Each number is 128 + 24 x the weight over its row's rms, rounded and kept within 0 to 255. Layers, rows and columns count from 0. The size above them is the row's rms in percent of the matrix's.

# layer 2 attention query, 384x384, rms 0.017, rows 308-334, columns 0-127
size [124 107 107 112 120 124 114 125 109 151 125 120 117 128 125 126 108 126 122 110 116 126 116 104 119 112 114]
[[107 115 126 102  63  97  93 135  98 122 119  87 168 142 132 151 113 136 145 130 149 163 119 163 127 148 139  75  78 163 132 102 121 126 106 129 144 100 130 140 121 139 120 138 165 128 106 142 162 175  79 151 122 111 148 145 160 126 102 132 151 112 169 116 151  82 104 162 139 136 135 195 112  94 136 179 156  91 136 113 145 110  94 111 116 113 161 133 136 140 123  87 147 131 139 105 112 152 130 148 144 129 175 126 140  84  86 128 122 142 151 110 146 143 167 130 156 179 101  89  93 149 159 125  81 135 137 133]
 [118 155  88 181 127  99  90 131 138 141 108 120 140 114  77 128 129 165 158 128 120 121 130 131  93 140 144 104 115 147 127 127 136 123 129 130 126 119 130 121 143 124 122 119 163 161 119 141 165 117  93 142 117 139 134 134  98 111 106 148 133 116 107 149 139 144 133 118 137 147 126 190  95 126 131 129 146 130 146 124 156 112 132 151 151  93 193 164 139 168 105 142 207 112 110 181 118 150 139 106 109 129 137 115 132 144  69  90 119 100 162 118 161 129 125 115 110 124  92 160 152 115 128  99 137 146 144 151]
 [145 112 122 133 103 114  93 165 105 172  89 118 103 101 126 138 137 134 127 117 139 142 110 115  79 131 158 119 140 119 126 165 106 169  99 121 120 102 127 112 142 170 125 168 112 152 103 143 148 138 115 156 153 131 121 154 123 114  93 157  95 145 120 139 154 129 111 143 134 169 117 141 107 131 139 126 129 117 120 162 123 142 127 151 167  99 133 100 113  68 113 129 160 152 118 125 135  91 135 122 174 124 161 173 148 131 150  83 103  91 141 111 134 150  93  87 106 130 146 151 152  96 166 128 138 161  93 159]
 [128  97 201 118 129 114 137 159 128  96 123 119 154 164 164 142 110 113 116 114 115 136 133 120 127 152 138 161 185 189 136 125 137 148 131 150 117 173 151 134 119 133 105 115 116  82 149 116 133 119 125 116 105 166 131 112 191  90 122 140 144 147 156 126  88 125  82 122  56 106 120 105 174 151 138 113 134  94 116 112  79 105  71 153 153 168 122  96  88 121 172 131 144 127 146 163 126  83 108 178 150 111 107 123 114 125 142 149 105 188 130 129 151 103 137 128 161 130 110 106 113 139 128 127 129 162  94 133]
 [127 106 125  76 112 178 106 118 163 167 106 165 165 140 163 178 137 128 126 106 164 121 120 123 168 134 124 159 148 160  70 148  83 128 115  75 106 151 139 175 131 110 131 121  93 142 127 107 104 153 156 118 114 130 126 169 189 113 162 174 136 123 167 128 129 113 117  94 131  92 173 108 132 103 121 146 120 141 121 124 112 148 116 150 140 185 121 131 133 147 120 137  98 114 128 149 150 134 112 158 177 126 154 126 115 128 136 157 121 164 119 138 111 129 158 130 146 129 142 139 121 130 109 138 115 103 136 164]
 [170 131 146 187 123 124 129 114 118 126 115 134 135 137 136 147  98 123 135  92  97 120 120 114 168 117 143 119 110  92 125  73 122  95 148 121 138 123  96 117 137 126 166 118 130 117 144 127 121 113 141  76  83 164 115 110 118 122 153 125 126 101 148 126 115  91 106 103  82 139  73 119 205 117 144 141 101 127 145 113 116  98 107  99 139 127 121 117 101 137 167 165 118 150 143 112 117 151 127 135 164 166  66 137 126 136 113 127 147 124 130 137 142 134 124  98 114 126 133 114 134 122 123 149 145 124 120 125]
 [146 162 124 114  69 149 156 103 112 101 115 125 147 151 162 155 134 102  53 153 134 147 115 117  94 105 138 130 134  70 116 127 105 122 156  96 117 140 140 128 111 124 144 116 108 102 105 135 158 134 141 127 108 136 132 111 133 143 149 160 100 131 121 106 129 102 125 150 132 111 140 110 128 118 102 123 135 168 151 118 117 133  88 156 153 174  92  80 116 138  94 114 142 109 129 105 123 124 132 140 154 149 110 142  93 119 146 119 108 110 113 153 124 140 118  96 109 124 163 152 146  91 107 103 158 121 103 133]
 [146 104 188 120 126 154 159 176 129 127 135  99 102 100 127 148 111 137 117 142 112 143 120 135  97 125 110 135 139 157 109 154 117 132 108 122 110 177 122 165 162 162 132  73  86 122 147 144 128 131  94 100 126 157 105 153 113 129 172 109 120 128 166 120 127 143 123 109 122 152 139 114 163 138 163  92 125 108 105 133  77 126 131 143 138 146 114 105 147  98 158 149  90 166  88 133 148 127 119 149 147 133 116 113 137 163 152 143 110 190 124 156 181 105 149 160 153  97 132 127 116 128 130 105  99  93 111 176]
 [ 95 126  76 126 125 107 119 137 103 130  95 102 150 111 140 148 155 110 177  83  78 122  99 102 159 159 161 141 108  77 142 140 133 133  92 144 123 110 133 117 137 128 133 134 169 165 136 146 135  79 141 137 143 154 134 166 104 135 143 123 136 148 181 156 109  80 162 138 111 113 147 158 112 134 118 120 127  98 143 194 130 102  87 100 164 120 142 156 128  80 143 155 139 120 117 146 133  80 102 125 142 137 106 159 167 126 101 140 141 106 101 152 109 151 107 153 119  92 123 117 131 119 133 155 136 128 206  80]
 [ 80 133 111 110 143 173 175 133  85 120 175 168  98 183 129 139 159 144  72 127  82 134 124 156 127 134 142 140 125 130 130 116 160 124  94 114 110 128 122 141 126 132 100 124 167 112 115 120 167 144 173  95  92 152 105 128 197 204 143 124 127 114 176 134 119 138  99 124 142  83 130 100 140 134 117 153 155 126 117 113 127 146 122 122  97 110 135 151 128 144 124  86 131 137 126 126 148 147 101 151 111 128 116 124 125 144 137 144 124 160 122 155 126 133 148 128 137 110 119 126 148 139 121 112 121 117 129 105]
 [ 96  93  81  89 128  86 126 116 144 108 125 144 136  83 144 131 144 125  98 128 168 130 129 102 130 108 169 146 143 155 125 111 139 111  86 142 143 144 140 189 123 156 109 121 125  97 115 144 102 106  84 140 144 161 123 136 130 143 185 128 121 131 158  93 147 136  72 149 136 105 118 128 138 151 154 101 144 147  95 178 126  93  81 120 121 137 157 133 130 150 155  84 125 180 118 154 146 149 113 143 150 131 119 112  95  79 102 148 130 145  74 105  80 123 121 130 115 110 118 124 152 141 155 150 146 133  77 119]
 [134 113 141  87 116 117 105 119 128 118 105 137 184 148 123  94 144 152 144 133 157 144 127 143  88 143  86 147  91 188 102 146 124 132 145 129 120 123 127 180 141 136 111 151  87 137 116 121 106 173  59 117 144 129 163 174 151  86 121 128 126 141 144 144 106 166 137 131  98 102 124 129 140 126 128  94 122 139 114  95 103  95 139 121 124 102 145 161 135 137 135 119 193 125  85 129 124 131 102 131 123 138 123 147 158 160 112 131 145 135 151 136 164 146 150 189 180 152 103 125 110 103 115 110 125 128 132 137]
 [156  83 177 163 142  55  68 135 124 136  92 147 134 117 162 140  80 112 133 151 133 124 114 100 117 107 119 126 117 186  79  92 151  84 145 144 156 151 121 168 119 141 128 136 122 121 145 117 133 123  54 126  66 143 122 139 133 113 149 100 139  96 110 134 131 120 162 131 123  94 109 164 161 124 173 133  88  88  92  94 130 100 133 159 147 130 107 116 140 143 146 123 152 166 143 107 108 190 141 116 135 150 122 141 128 159  91  98 136 180 151  83 168 115 133 197 125 159 110 134 124 133 132 118  99 176 115 142]
 [ 99 122 131  83 139  63  67 101 133 111 134 147 136 129 140 108 106 124 151 105 139  88 133 168 143 139  95  75 108 166 142 117 131 137 142 149 135 148 111  73  79 111 114 130 156 136 126 155 132 129 111 137 112 110 125 119 143  85 140 132 178 107 109 137 144 136 127 146 120 141 132 186  86 144 116 134 123  79 125 130 114 100  95 120 127 160 122  99 138 138 122 102 143 125 197 107 140 141 135 107 102  85 125  80 108 141 115 117 119 153 144 145 151 112 124 132 113 128 123  86  94 144 132 152  73 152 148  86]
 [ 90 132 107  66 128 104 126 116 100 100 198  85 143 112 128 169 124 136 161 136 128 179  98 129 111 138  94  63 128 154 152 101  96 134 124 147 146 110 147 111  78 141  97 157 150 128 125 132 139 116  92 154 144 117 167 104 146 121 133 149 152 112 138 134 130 132 139 178 129 149 156 167 119 140 154 153 108 117 126 123 125 127 104 124  90 148 126 157 126 111 116 107 143 130 146 101 173 128 106 120 128  91 158  97 117  63 131 120 126 133 138 128 126 139 158 168 139 145 129  95  93 111 119 121  78 137 150 116]
 [131 136  84 140 118 105 134  64 103 118 104 159 208 160 141 135 130 117 122 112 101 100 154 128 153 134 142 150  73 125 108 124 155  72 158 109 135 135 138 162 100 125 151 102 116 106 139  93 120 117  98 167 137 126 139 120 124 132 158 142 129 142 139 140  82  95 135 128 133  42 108 102 168  96  90 149 146 108 101  90 126  91  92 147 146 138 137 148  97 176 129 133 112 132  64 144 110  87 104  93 153 168 113 174 143  85 134 128 105 129 108 117 155 127 127 134 144 165 145 134 169 109 125 116 169 101 141 130]
 [159 136 194 115 116 126 118 104 146 120  74 129 188 137 138 121 129 109 109  87 121 128  79 128 129 163 137 145 104 140 103 126 136  97 150 112 133 137 135 195 125 102 148 128  90 117 167 121 138 134  91 117 123 119 153 169 155  98 114 145 137 134 146 154 113 114 165  98 108  73 137  91 140 132 137 116 124 142 124 102 107  64 161 144 165 118 122 106 124 145 125 132 135 135  78 169 129 100 115 147 148 183 117 144 125 157 118 154 116 133 153 121 166 136 123 150 159 127 148 139 159 132  61 134 167 106 117 117]
 [118 151  69 117 106 133 133 115 147 117 130 134 141 131 133 121 102 148 146 128 101 149  93 109  93 136 152 143  71 128 158 115 125 114  73 118 135 144 158 146 134 116 139 116 126 119 139 140 140 124  59 133 116 189 125 122 141 139 144 148 104 166 137 128 141 168 108 136 116 124 134 146 138 139 124 142 133 123  91 159 133 100 142 124 110 112 178 190 109 131 132  62 188 142 118 145 117 112 130 126 124 152  85 127 134 121 113 116 121 125 129 127 104 156 129 178 129 117 107 138 113 140 142 156 137 106 129 128]
 [116 141 122 186 113  68 119 131 101 154 160 156 106 130 107 137 116 144 128 163 116 111 180 124 125 124 140  89 146 115 126 120 152 100 136 118 143  94  98 120 124 104 139 173 149 149 104 109 149 109 141 160 118 122 124  97  94 127 120 137 135 107 120 139 141 112 131 120 157 170 120  95  94 110 121 150 135 134 118 120 177 138 154 148 131  93 145 108 123 131 140 169 138 139 141  95 119 149 149  99 133 101 151 168 128  88 123 106 105  80 138  83 117 178 117  61 107 152 134 103 141 120 133 129 115 153 133 134]
 [105  65 114 133 114 128 120 122  92 124 103 107 155  87 163 127 106  95 137 141 123 100  91 141 170 164 160 175 143  97 140 118 187 132 135 120 151  98 114 159 111 130 128 158 147 145 119 140 163 131 140 136 114 133 125 128 134 151 175 112 124 162 163 117 128  67 149  99 131  82 125 133 116 121  93 146 150  93 153 125 180  97  92 114 132 180 124 118 154 157  82 132  91 121 161 128 129 108 124 113 158 176 146 131 139 110  48 141 152 117 126 154 110 138 139 145 126 125 123 118 167 131 157 164 109 147 148  96]
 [118 149  56 116 136 151 138 189 125 133 158  94 103 106  99 129 136 103 138  96 121 110 117 112 110 119 118 169 156 103 117 123 117 137 100 147 158 108 135 116 142 106 136  89 177 118 118 123 140  83 180 123 156 117  95  94 125 160 122 116 118 153 114 118 121 120 110 132 135 164 110 169 106 127 136 113 147  95 157 119 133 164  94 119 122 125 160 105 135 109 102 131 116  96 189 144 145 128 149 124 100 105 115 125 129 141 128 113 139  82  88 146 116 110 141  85  83  77  88 118 128 156 156 108  99 141 110 115]
 [116 137  52 101 109 124 135 123 124 105  95 139 147 140 146 119 125  89 121 159 137 102 129 118 139 118 119 155 134 127 140 161  95 102 132 121 116 157 165 121  78  88 181 104 116 124 132 109 138  98 139 162 143 104 119  92 108 165 125 127  93 160  79  95 105 119 127 101 145  95 122 153 100 128 102 164 163 139 137 132 123 121  98 135 145 163 130  76 117 159  90 104 100  92 149 171 114 117 130 116 117 133 146 120 103 111 123 133  98 132  72 143  83 128 135 118 120 136 135 111 148 128 133 116 150 102 141 114]
 [124 142 110 128 101 169 114 126 119 156 149 159 102 117 107 152 159 111  81 115 131 102 122 149 123 155 143 133 137 129 124 144 104 160 113 115  83 116  92 107 166 139 166 118 142 162 130 133 136 123 157  93 122 159  82 147  92 138 147 150  85 164 156 127 168  95  95 105 123 144 130 147 105  95 138 130 142 123 144 150 129 118  61 104 146 132 115  93 126 147  87 115 133 110 135 108 145 139  95 180 110 110 157 103 112 178 125 166 100 129 172 155 113 141 149  52  95 127 107 147 155 153 133 139 105 122 112 111]
 [130  87 119  65 135 128 150 145 132 115 186  90 117 121 115 127 103 115 169 110 120 111 102 110 116 104 140 120 132  83 139  92 140 145  87 138 104 123 111 146 115 177 122 162 135  98 123 175 104  94 113 177 123 134 130 133 124 178 161 140 143 140 147 129 126 175 129 167 116 122 134 150 113 173 128 126 123  83 122 144 128 165 140  97  61 111 123 155 121  93 136 121 129 132 131 129 134 128 129 100  99 154 153  93 139 120  95 146 135 123 136 118  86  98 179 165 146  96 108 138  84 163 144 142 105 161 143 117]
 [122 161  67  93 116 110  97 150 102 141 148 101 106  70 125 162 137 100  97  82  99 124 134 145 173 186 138 118 106 157 104 142 138 104 122 134 151 136 107  82 162  73 161 118 160 153 133 125 164 102 127 132 187 142 134 123 122 137 117 154  91 133 139 162 136 105 136 130 125 124 130 113 110 106 157 137 142 123 125 111 156 112  99 138 134 117 154 111 134 120 121 143 143 128 141  96 165 127  83 155 163 127 144 143 106  70  98 123 114 124 139 116 138 154 101  87 103 152 119 122 137 149 156  98 104 114 132 130]
 [153 146 107 139 119 128 133 129 162 107 125 107 108 124  92 124 138  88 105 110  87 118 120 104 135 113 113 134 127  75 120  95  91 113 149 147 123  92  79 108 160 164 157 158 163 137 121 156 120 107 144 124 116 118 131 121  85 130 136 135 101 135 168 103 150 109 127 142 115 162 127 165 109 121 148 139 121 117 139 132 129 137  69  74 175 104 131 153 123 117  98 143 144 132 138  79 111 197 144 124 130 138 112  97 129 138  88 147 154 105 111 155 133 163 104 127 133 126 128 126 119 138 145 133 145 153 131 131]
 [107 116  55  81 130 109 100 110 142 108  92 120 153 124  74 118 135 120 167 119 180 147 119 118 125 123 115 145 108 135 132 123  59 114  72 169 106  89 142 125 133 151 136 144 127 138 113 167  89 112  80 140 144 127 165 185 128 101 151 116 148 135 171 114 137 152 173 151  92 117 136 163  92 122 148 126 128 126 142 152 101 124 123 112 100 117 180 174 119 127 138 123 148 110  88  87 129 148 132 123 118 132 135 106 137 131 132 126 173 122 130 136 127 156 104 167 159 162 111 118 110 130 142 117 130 133 158 155]]
# layer 2 attention key, 384x384, rms 0.0162, rows 308-334, columns 0-127
size [104 106 108 102 114 119 110 111 120 139 122 129 123 128 121 119 108 121 108 111 118 123 121 104 114 113 106]
[[ 79 168 139 155 150 157 139 188 115 161 144 132  96 135 121 106 123  79 124 135 114 156 120 124 156 135 129 122 114  82 129 143 144 159 123 116 138 110 143 153 115  92 117  56 143  43 114 131 134 124 140 118 122 151 133  89 132 151 128 147 160 132 115 149 136 157  83 126 137 146 126 163 135 128 129 155 128  78 141 119 143 112  95 131 131 138 146 152 128 156 112 130 121  89 131 121 137 160 116 140 149 140  96 129 119 110 155 140 128 146 153  84 107  89 153 138 158 123 111 105 155 148 147 121  99 135 151  69]
 [ 95 165 111 152 152 136 136 133 123 158 137 137 111 120  69  93 112 104 148 128  92 127 126 170 120 153 124 113 132 121 138 119 119 148 117 114 131 108 129 137 161  95 122  81 128 152 106 137 143 151 142 132 119 129 132 145  84 131 104 107 128 135 103 156 122 157 141  66 134  70 117 150 133 157  86 135 172 151 163 148 142 105 108 135 135 109 153 164 127 171 140 128 185  94 129 144 124 112 116 125  93 157 132 144 171 148 127 132 120 124 151 118 136 120 125 110 169 119  79 126 143 146 141 110 120 102 149 123]
 [ 98 137 138 113 255 106 132 172 133 141 148 146 116  76 131 114 110 119 113 149  91 142 124 145 133 135 133 176 111 100 151 135 173 148 124 142 119 125 130 129 165  73  77  96 129 115 123 161 117 144 157  73 121 154 157 174 114 186 127 107 138 137 140 133 124 169 156 125 149 138 114 173 105 130 139 138 190 154 140 133 140 141 125 116 139 124 143 140 123 155 142 108 114 135 121 135 150 102 129 116 132 120 126 138 159 154 136 135 108 109 132 113 126 114 101 141 121  86 129 110 155 137 138 138 117 111 132  97]
 [148  94 177 169 118 113 148 105 115 119  94 135 112 140 149 156 148 168 131 119 141 124 173 115 111 146 126 115 166 169 137 104 118 132 116 126 109 158 137 100  56 173 137 142 112 143 132  84 119 114 105 140 140 136 132 101 122  74 106 136 129 152 147 100 112 113 101 150 107 138 111 118 161 130 145 128 100 101 125 109 108 106 139 140 128 152 112  94  77 132 127 128 111 127 151 151 133  77 164 103 137 114  87  84 121 129 124 109  76 108 157 169 159 135 145 120 118 165 122 136 121 113 120 116 132 128 119 152]
 [111 149 121 145 132 155 132 118 143 131 108 111  97 126 185 156 128 141 121 111 216 125 124 127 126  92 168 131 127 145  86 140 137 110 154 134 132 140 133 152  87 122 154 110 129 109 140  88 119 108 146 114 100 125 120 105  67 116 131 140 139 108 123 113  96 105  99 136 104 150 115  83 122  86 118 132 116 141 154 137 136 133 165 139 142 149 122  68 112 133 103 125 115 110 145 127 124 107 186 132 176  98 132 167 103 111 105 113  98 109 129 155 139 150 135 114 119 151 149 152 120 119 102 117 123 167 118  97]
 [146 135 116 160  89 121  98 136 123 128 120 120  97 174 134 126  96 165 144  94 140  80 118 136 120 129 137  91 117 171 113  99 117 145 147 123 145 124 101 103  96 119 164 141 163 153 120 126 126 147 131 171 109  92 137 186 148  95 120 143 118 131 140 114 203 134  74 125  99 170 129 107 184  76 139 125 112 124 122 154 125 116 126  99 145 126 144 129 114 148 164 189 126 140 174 151 131 122 127 137 123 141 122 124 135 130 110 173 141 176 138 122 144 161 145 103 122 133 102 131 120 128 166 153 116 126 155 151]
 [145 144 162  74 134 147 150 121 139 167 126 150 131 179 161 127 133 137  94 159 147 154 133 132 102 170 129 116 149 128 103 135 138 130 158 120 124 110 114 157 104  81 116  83 136  79 103 172 135 171 183 112 140  60 116 141 149 151 104 162 130 132  76 117 118 133 118 130 148 175 175 119 140 103 113 129 154 161 146 139 127 151 128 122 126 155 130 126 102 136 102 130 136 119 160 110 119 128 109 161 169  94 146  85 126 140 174 118 125 150  99 133 124 136 193 143 138  65 160 171 126 144 140 156  66  86 105 138]
 [154 116 137 143  86 128 137 154 134 123 103 127 137  70 139 160 125 150 115 125 116 104 109 104 110 137 161  92 147 178 125 124  69 122 125 164 132 158 160 122 103 172 154 133 140 195 164 111 109 107 109 153  99 140 133 145 120  89 138 142 104 120 132 140 131 134 145 120 113 158 125  85 155 121 180 121  91 124 116 128 122 103 147 140 140 124  96  95  75 107 136 148 139 151 141 120 125  97 154 169 129 100 116 111 135 130 132 120 110 117 142 169 141 145 132 118  99 163  88  96  98 122 112 131 134 139 116 157]
 [106 110 112 134 199 114 137 148 114 153 129 178 137 106 119 117 127 144 142  96 119  86 124 101 142 111 137 145 124 151 110 140 142 145  84 130 127  93 138 145 153 110 119 129  96 104 131 196 154 157 123 122 137 153 116 147 135 160 118 118 107 142 130 155 149 122 112 135 142 160 152 107 116 155 132 116 124 117 142 119 142  89  93 129 190 107 143 152 168 112 113 144 130 165 133 114 146  44 120 129 122 126  91 107 141 152  86 130 141 136 126 139 139 100 119 142 113  92  78 141 127 116 139 124 155 131 153 113]
 [128 138 135 163  48 148 141 117 129 123 162 134  95 180 121 153 145 184 101 119 135 144  95 110 134 133 117  96 131 130 146  90 144 143 147 117 152 130 134 120  70 172 150 143 146 147 130 138 143  95  84 109 110 123 117  98 136 109 107 109 159 114  99 144 118 124 141 150 151 166 148  72 155 110 122 134 111 125 135 137 126 152 147 115 108 142 141  95 113 128  85 101 136  94 126 117 131 161 145 160 126 119 134  49 137 145  85 150 138 108 106 128 124 137 138  96 114 134 155 135  91 114 105 118 142 124 123 123]
 [112 104 148 104 115 124 133 103 135 104 106 121 132 132 137 111 158 162 105 102 148 131 140  86 141 154 162 147 157 116 141 141 168 115 128 151  92 149 125 136 120 138 119 129 122 103 109 167 126  70 119 148 139 105 120 101  85 141 134 147 108 150 172 114  90 110 118 111 147 153 117  91 150 142 153  99 105 130 115 114 107 151 132  99 126 126 110 122 143 124 118  88 109 173 139 128  95 118 120 133 149 131 128  99 103  96  98 148 114 145 129 119 124 144 166 152 129 140 137  73 139 113 131 143 130 124  90 121]
 [ 85 172  79 126 132 134 118 121 134 112 109 109 114 101  86  80 187 130 123 136 161 154 134 111 133 144 136 131 111 132 145 154  99 124 119 120 113 111 148 115 111 179 140 151 138 108 118 118  91  74 102  90 133 142 145 124 147 110 119 126 120 125 126 131  76 134 118 148 119 126 121 119  90 142 133 138 109 100 177  94 135 100 108 138 131 109 111 129 103 130 119  76 168 117  93 144  62 122 114 130 128 180 119 171 138 126 139 101 121 112 170 132 174 142 108 138 147 151 122 126 188 128 110 121 162 176 142  73]
 [128 140 150 190 118  78 128 133 103 133 116 148 117  89 149 118 116  93 170 175 114 115 124 148 131 121 132 114 135 115 112 130 139  81 139 115  88 127 134 148 138 115 123 179 142 110 143  43  97  86 130 203 129 118 149 135 126 111 144 126 103 139 154 121 135 126 113 126  97 127 132 141 112 129 140 136 108 116 127 107 160 114 145 129 111 133 134 140  78 157 135 133 144 140 149 101  94 142 155  78 123 154 134 174 144 105 114 155 107 145 190 108 159 129 181 154 125 167 122  99 131 148 133 151 118 154 168 137]
 [ 96 116 118 139 125 100 131 115 115 102 139 133 153  95 119 125 133 113 163 112  81 115 117 109 177 136 110 123 105 137 131 126 119 160 116 135 119 146 117  56 124  93 113 131 127  74 117  87 104 144 112 152 126 117 162  63 147  84 113 126 137 128 139 132 166 138 130 158  94 123 125 152 107 147 109  78 157 103 173 117 150 105  70 133 114 149 117 141 135 141 130 100 111  84 155 168 116 147 125 104 102 106 107  81 115 133 136  89 115 160 180 166 143 108 125 124 145 124 112  80 136 140 134 136 116 130 134 135]
 [100 120 166  77 126 138 181 129 117 111 185 134 102 119 124 121 132  96  99 144 105 157 107 111 148 138 115 136  91 150 132 148 155 156 121 123 116 127 103 129 113 118 102 137 109  73 133 113 119 134 143 143 110 135 148 122 160 140 131 127 113 128 143 150 120 153 132 170 151 155 139 146 147 133 127 129 137 122 115 132 138 127 113 163 125 141  73 140 139 112 114 103 118 143 117 131 130 130 116 142 120 138 100  95 106  95 166  84 144 138 149  92  92 120 165 190 167 124 122 113 120 120 108 107  97 129 132  72]
 [107 146 112 144 111 119 109 123 141 116 103 120 141 221 166 104 107 130 126 103 139 108 120 102 152 123 129 132 145 131 113 141 184 115 114 116 171 147 154 180 101 144 150 102 119 126 135 146 130 107  75 125 125 128 129  88 112 117 135 120 163 123 110 129 119 102 142 154 106 113 140  74 166 121 113 121  96 111  71 103 104 101 122 123 145 186 147 130 110 144 115 123 137 134  98 123 168 107  84 175 190 176 148 145 141 144 110 113 131 149 107 109 156 127 119 144 145 128 170 160 130 110 135 119 160 133 132  92]
 [130 144 115 122 120 133 136 126 120 121  91 121 148 140 161 141 101 156 178 103 131 108 129  94 108 123 146 104 151 140  79 130 111 129 148 104 123 128 168 147 136 156 147 138 111 170 124 107 122 115  89 126 139 103 130 194 141 119 119 157 133 136 142 126 129 115 107 132 103 100 177 131 134 126 104 131 125 144 136  93 129 116 153 132 145 138 134 163  92 115 107 151 122 123 135 151  92 103 168 110 189 133  81 159 130 185 100 128 118 141 120 184 151 166 134 134 116 126 118 155 213 111 121 123 135 154 127 121]
 [148 151  88  99 148 127 128 122 128 118 139  78 137 104 118  75  93 175 119 101 139 139 135 107 124 170 145 138  99 151 151 128 120 110 136 127 124 112 165 142 101 126 136 109 105 123 137 149 121 120  96 105 141 126  97 102  81 142 142 122 126  99 125 141 119 126 185 126 144 128 146 127 193 155 133 134 128 156 110 148  85 135 151 122 144 130 167 167  79 124 131 124 151 143  66 146 134 115 109 177 130 158  92 116 102 144  98 124 126 170 125 123 131 122 124 179 130 121  96 125 122 129 164 120 131 108  74  97]
 [118 128 134 129 182 106 152 157  93 133 150 120  98 115 133 109 128 112 121 121 102 129 112 161 142 152 127 136 127 129 131 122 216 132 131 128 152 120  78 140 165  73 110  78 137  99 116 129 139 165 179 106 113 113 139 175 105 183 107 122 180 128 108 137 108 121 170 124 157 121 123 170 111 127 118 142 131 129 105 128 146 137 105 155 118 105 124 114 129 143 130 117 152 127 126 100 152 145 109 108 124 134 149 136 143 122 122 139 136 138 142  63 101  93 131 104 156  97 104 113 115 137 148 135 118 104 157 108]
 [ 99  88 147 156 119 150 128 120 126 121 124 125 136 129 140 109  95 108 158 112 138  98 137 133 152 130 152 119 133 150 120 135 214 123 126 116 134  96 103 136 129 117 130 127 128  89 130 168 177 109 115 127 135 105 127 112 126 126 127 162 110 144  88 131 134  89 107 148 116 158 117  85 121 132 114  83 113  84 134 117 144 107 111 126 153 147 144 144 207 128  96 144  98 152 161 144 126 112 108 156 170 168 107  92 137 156  58 165 154 139 114  83 122 103 100 132 133  46 116 123 109 133 109 127 120 153 166  89]
 [119  92 100 110 116 137 131 136 129 113 160 135 114 151  78 118 104 109  82 143 128  99 166 142 117 111  97 166 164 166 178 132 110 136 107 144 153 139 135 122 121 122 130 133 127 138 142 135 172 173 154 117 153 142  67 128  91 130 135 103 147 129 156 141 182 145 122 117 153 162 117 130 122 141 141 146 150 111 160 129 123 150 135 119 155 121 136 116 154 111  97 121 117 121 128 132 173 134 115 121  85  95 142  66 152 133 140 150 131 113  84 128 111 101  90  96 118  71  95 117  76 123 135 111 140 133 112 120]
 [112  97 110 104 109 140 128 139 145 119  97 112 164 126 133 130 112 127 130 133 169 131 143 109 150  99 115 154 142 137 100 125 138 119 113 124 156 125 156 173 102 109 133  69  79 116 108 130 158 115 107 103 188 107 102  82 100 136 102 116 140  94 103  92  91 159 128 115 121 114 125  82 128 113  66 132 139 137 123  97 110 155 135 114 120 209 147 128 132 130  93 106 104 134 127 114 147 132 112 131 149 131 143 119 129 134 113 103 128 145  90  93 130  97 113 126 147  55 157 132 147 124 146 105 138 118  97 111]
 [147 140 129 146 116 129 116 142 123 178 142 167  94  93 114 147 125 126 138 137 117 145 136 132  92 136 120 112 114  74 119 127 124 179 127 154 123 125  91 132 139  78 147  64 147 119  84 133 154 165 125 107 120 150 118 145  86 161 128 127 121  94 125 117 170 164 100  91 135 157 126 116 116 116 107 112 176 163 156 121 144  96 116 113 154 137 166 128 138 161 115 125 133 106 126 103 135 151 150 125 169  71 133 120 103 120 121 125 134 124 132 130 134 148 132  63 120  96 127 106 119 125 139 142  77 110 105 144]
 [137  96 135 134 111  82 155  89 143 130 128 138 137  92 127 133 142 166 126 150 119 115 121 131 141 143 133 153 105 128 138 143 109 125 136 123 118 132 146 129 131 195 116 167 109 152 139 120 113 133  99 195 147 130 103 114 143 135 125 138  78 159 164 143 122 130 140 177 142 138 156 104 129 175 188 144 102 124 132 143 113 132 159 129  90 100  93 138 131  65 144 112 125 133 131 144 143 136 147 134  75 151 112  96 125 107 100 101 136 122  83 120  79  99 152 144 112 127 141  90 105 136 133 157 126 172 116 131]
 [ 93 133 103 100 123 110 126 144 101 140 190 140  92 108 133 166 112  77 110 110 120 135  83 150 158 138 144 116 102 127  78 141 141 156  82 127 169 136  67 149 164  87 127 124 124 136  82 155 162 168 115 126 100 167 129 131 134 149 137 149 149 128 128 142 154 136 124 117 116 140 137 107 114 112 122 130 142 147 111 110 137 121  94 127 152 105 159 127 141 125 103 125 121 126 119  98 157 155 155 144 155 114 101 121 110  88  87 162 166 155 133  57 123 137 138 112 153 112 116 116 133 125 110  93  83 110 159  96]
 [139 156 114 143 131 141 118 117 134 140 164 151 107 116 113 129 111 108 153 139  97 128 121 148 143 124 115 137  90  86 113 118 109 127 124  99 116 120 113  95 157 109 141 128 134 149  90 152 114 155 188 162  91  94 141 155 125  97 117 172  89 129 135 138 172 117  70 103 139 162 110 151 115  90 128 147 140 163 133 149 174 118 115 121 157  98 115 159 147 131 123 168 114 117 161 120 134 137 114  94 105 110 149 109 148 128 144 160 184 131 126 101 103 184 176 133 131 115 123 108 108 158 128 135  79 128 124 144]
 [114 151  96 144 119 135 125 148 145  97 130 139 101  90 104 100 121 157 138 129 125 123 137 132 144 138 127 149  94 113 123 181  58 113 102 144  97 115 145 145 134 134 154 142 112 131 125 129 135  66 156 125 103 137 124 107 137 118  98 105 112 151 131 123  93 134  92 164 110 135  84 130 112 133 163 142 169 113 163 139 128 106  85 134 126 118 141 165 118 116 143 115 140 128 122 132 112 134 131 112 130 150 101 129 127 120 127 105 128 118 139 116 124 176 121 146 145 162 140 105 190 154 139 151 157 169  91 126]]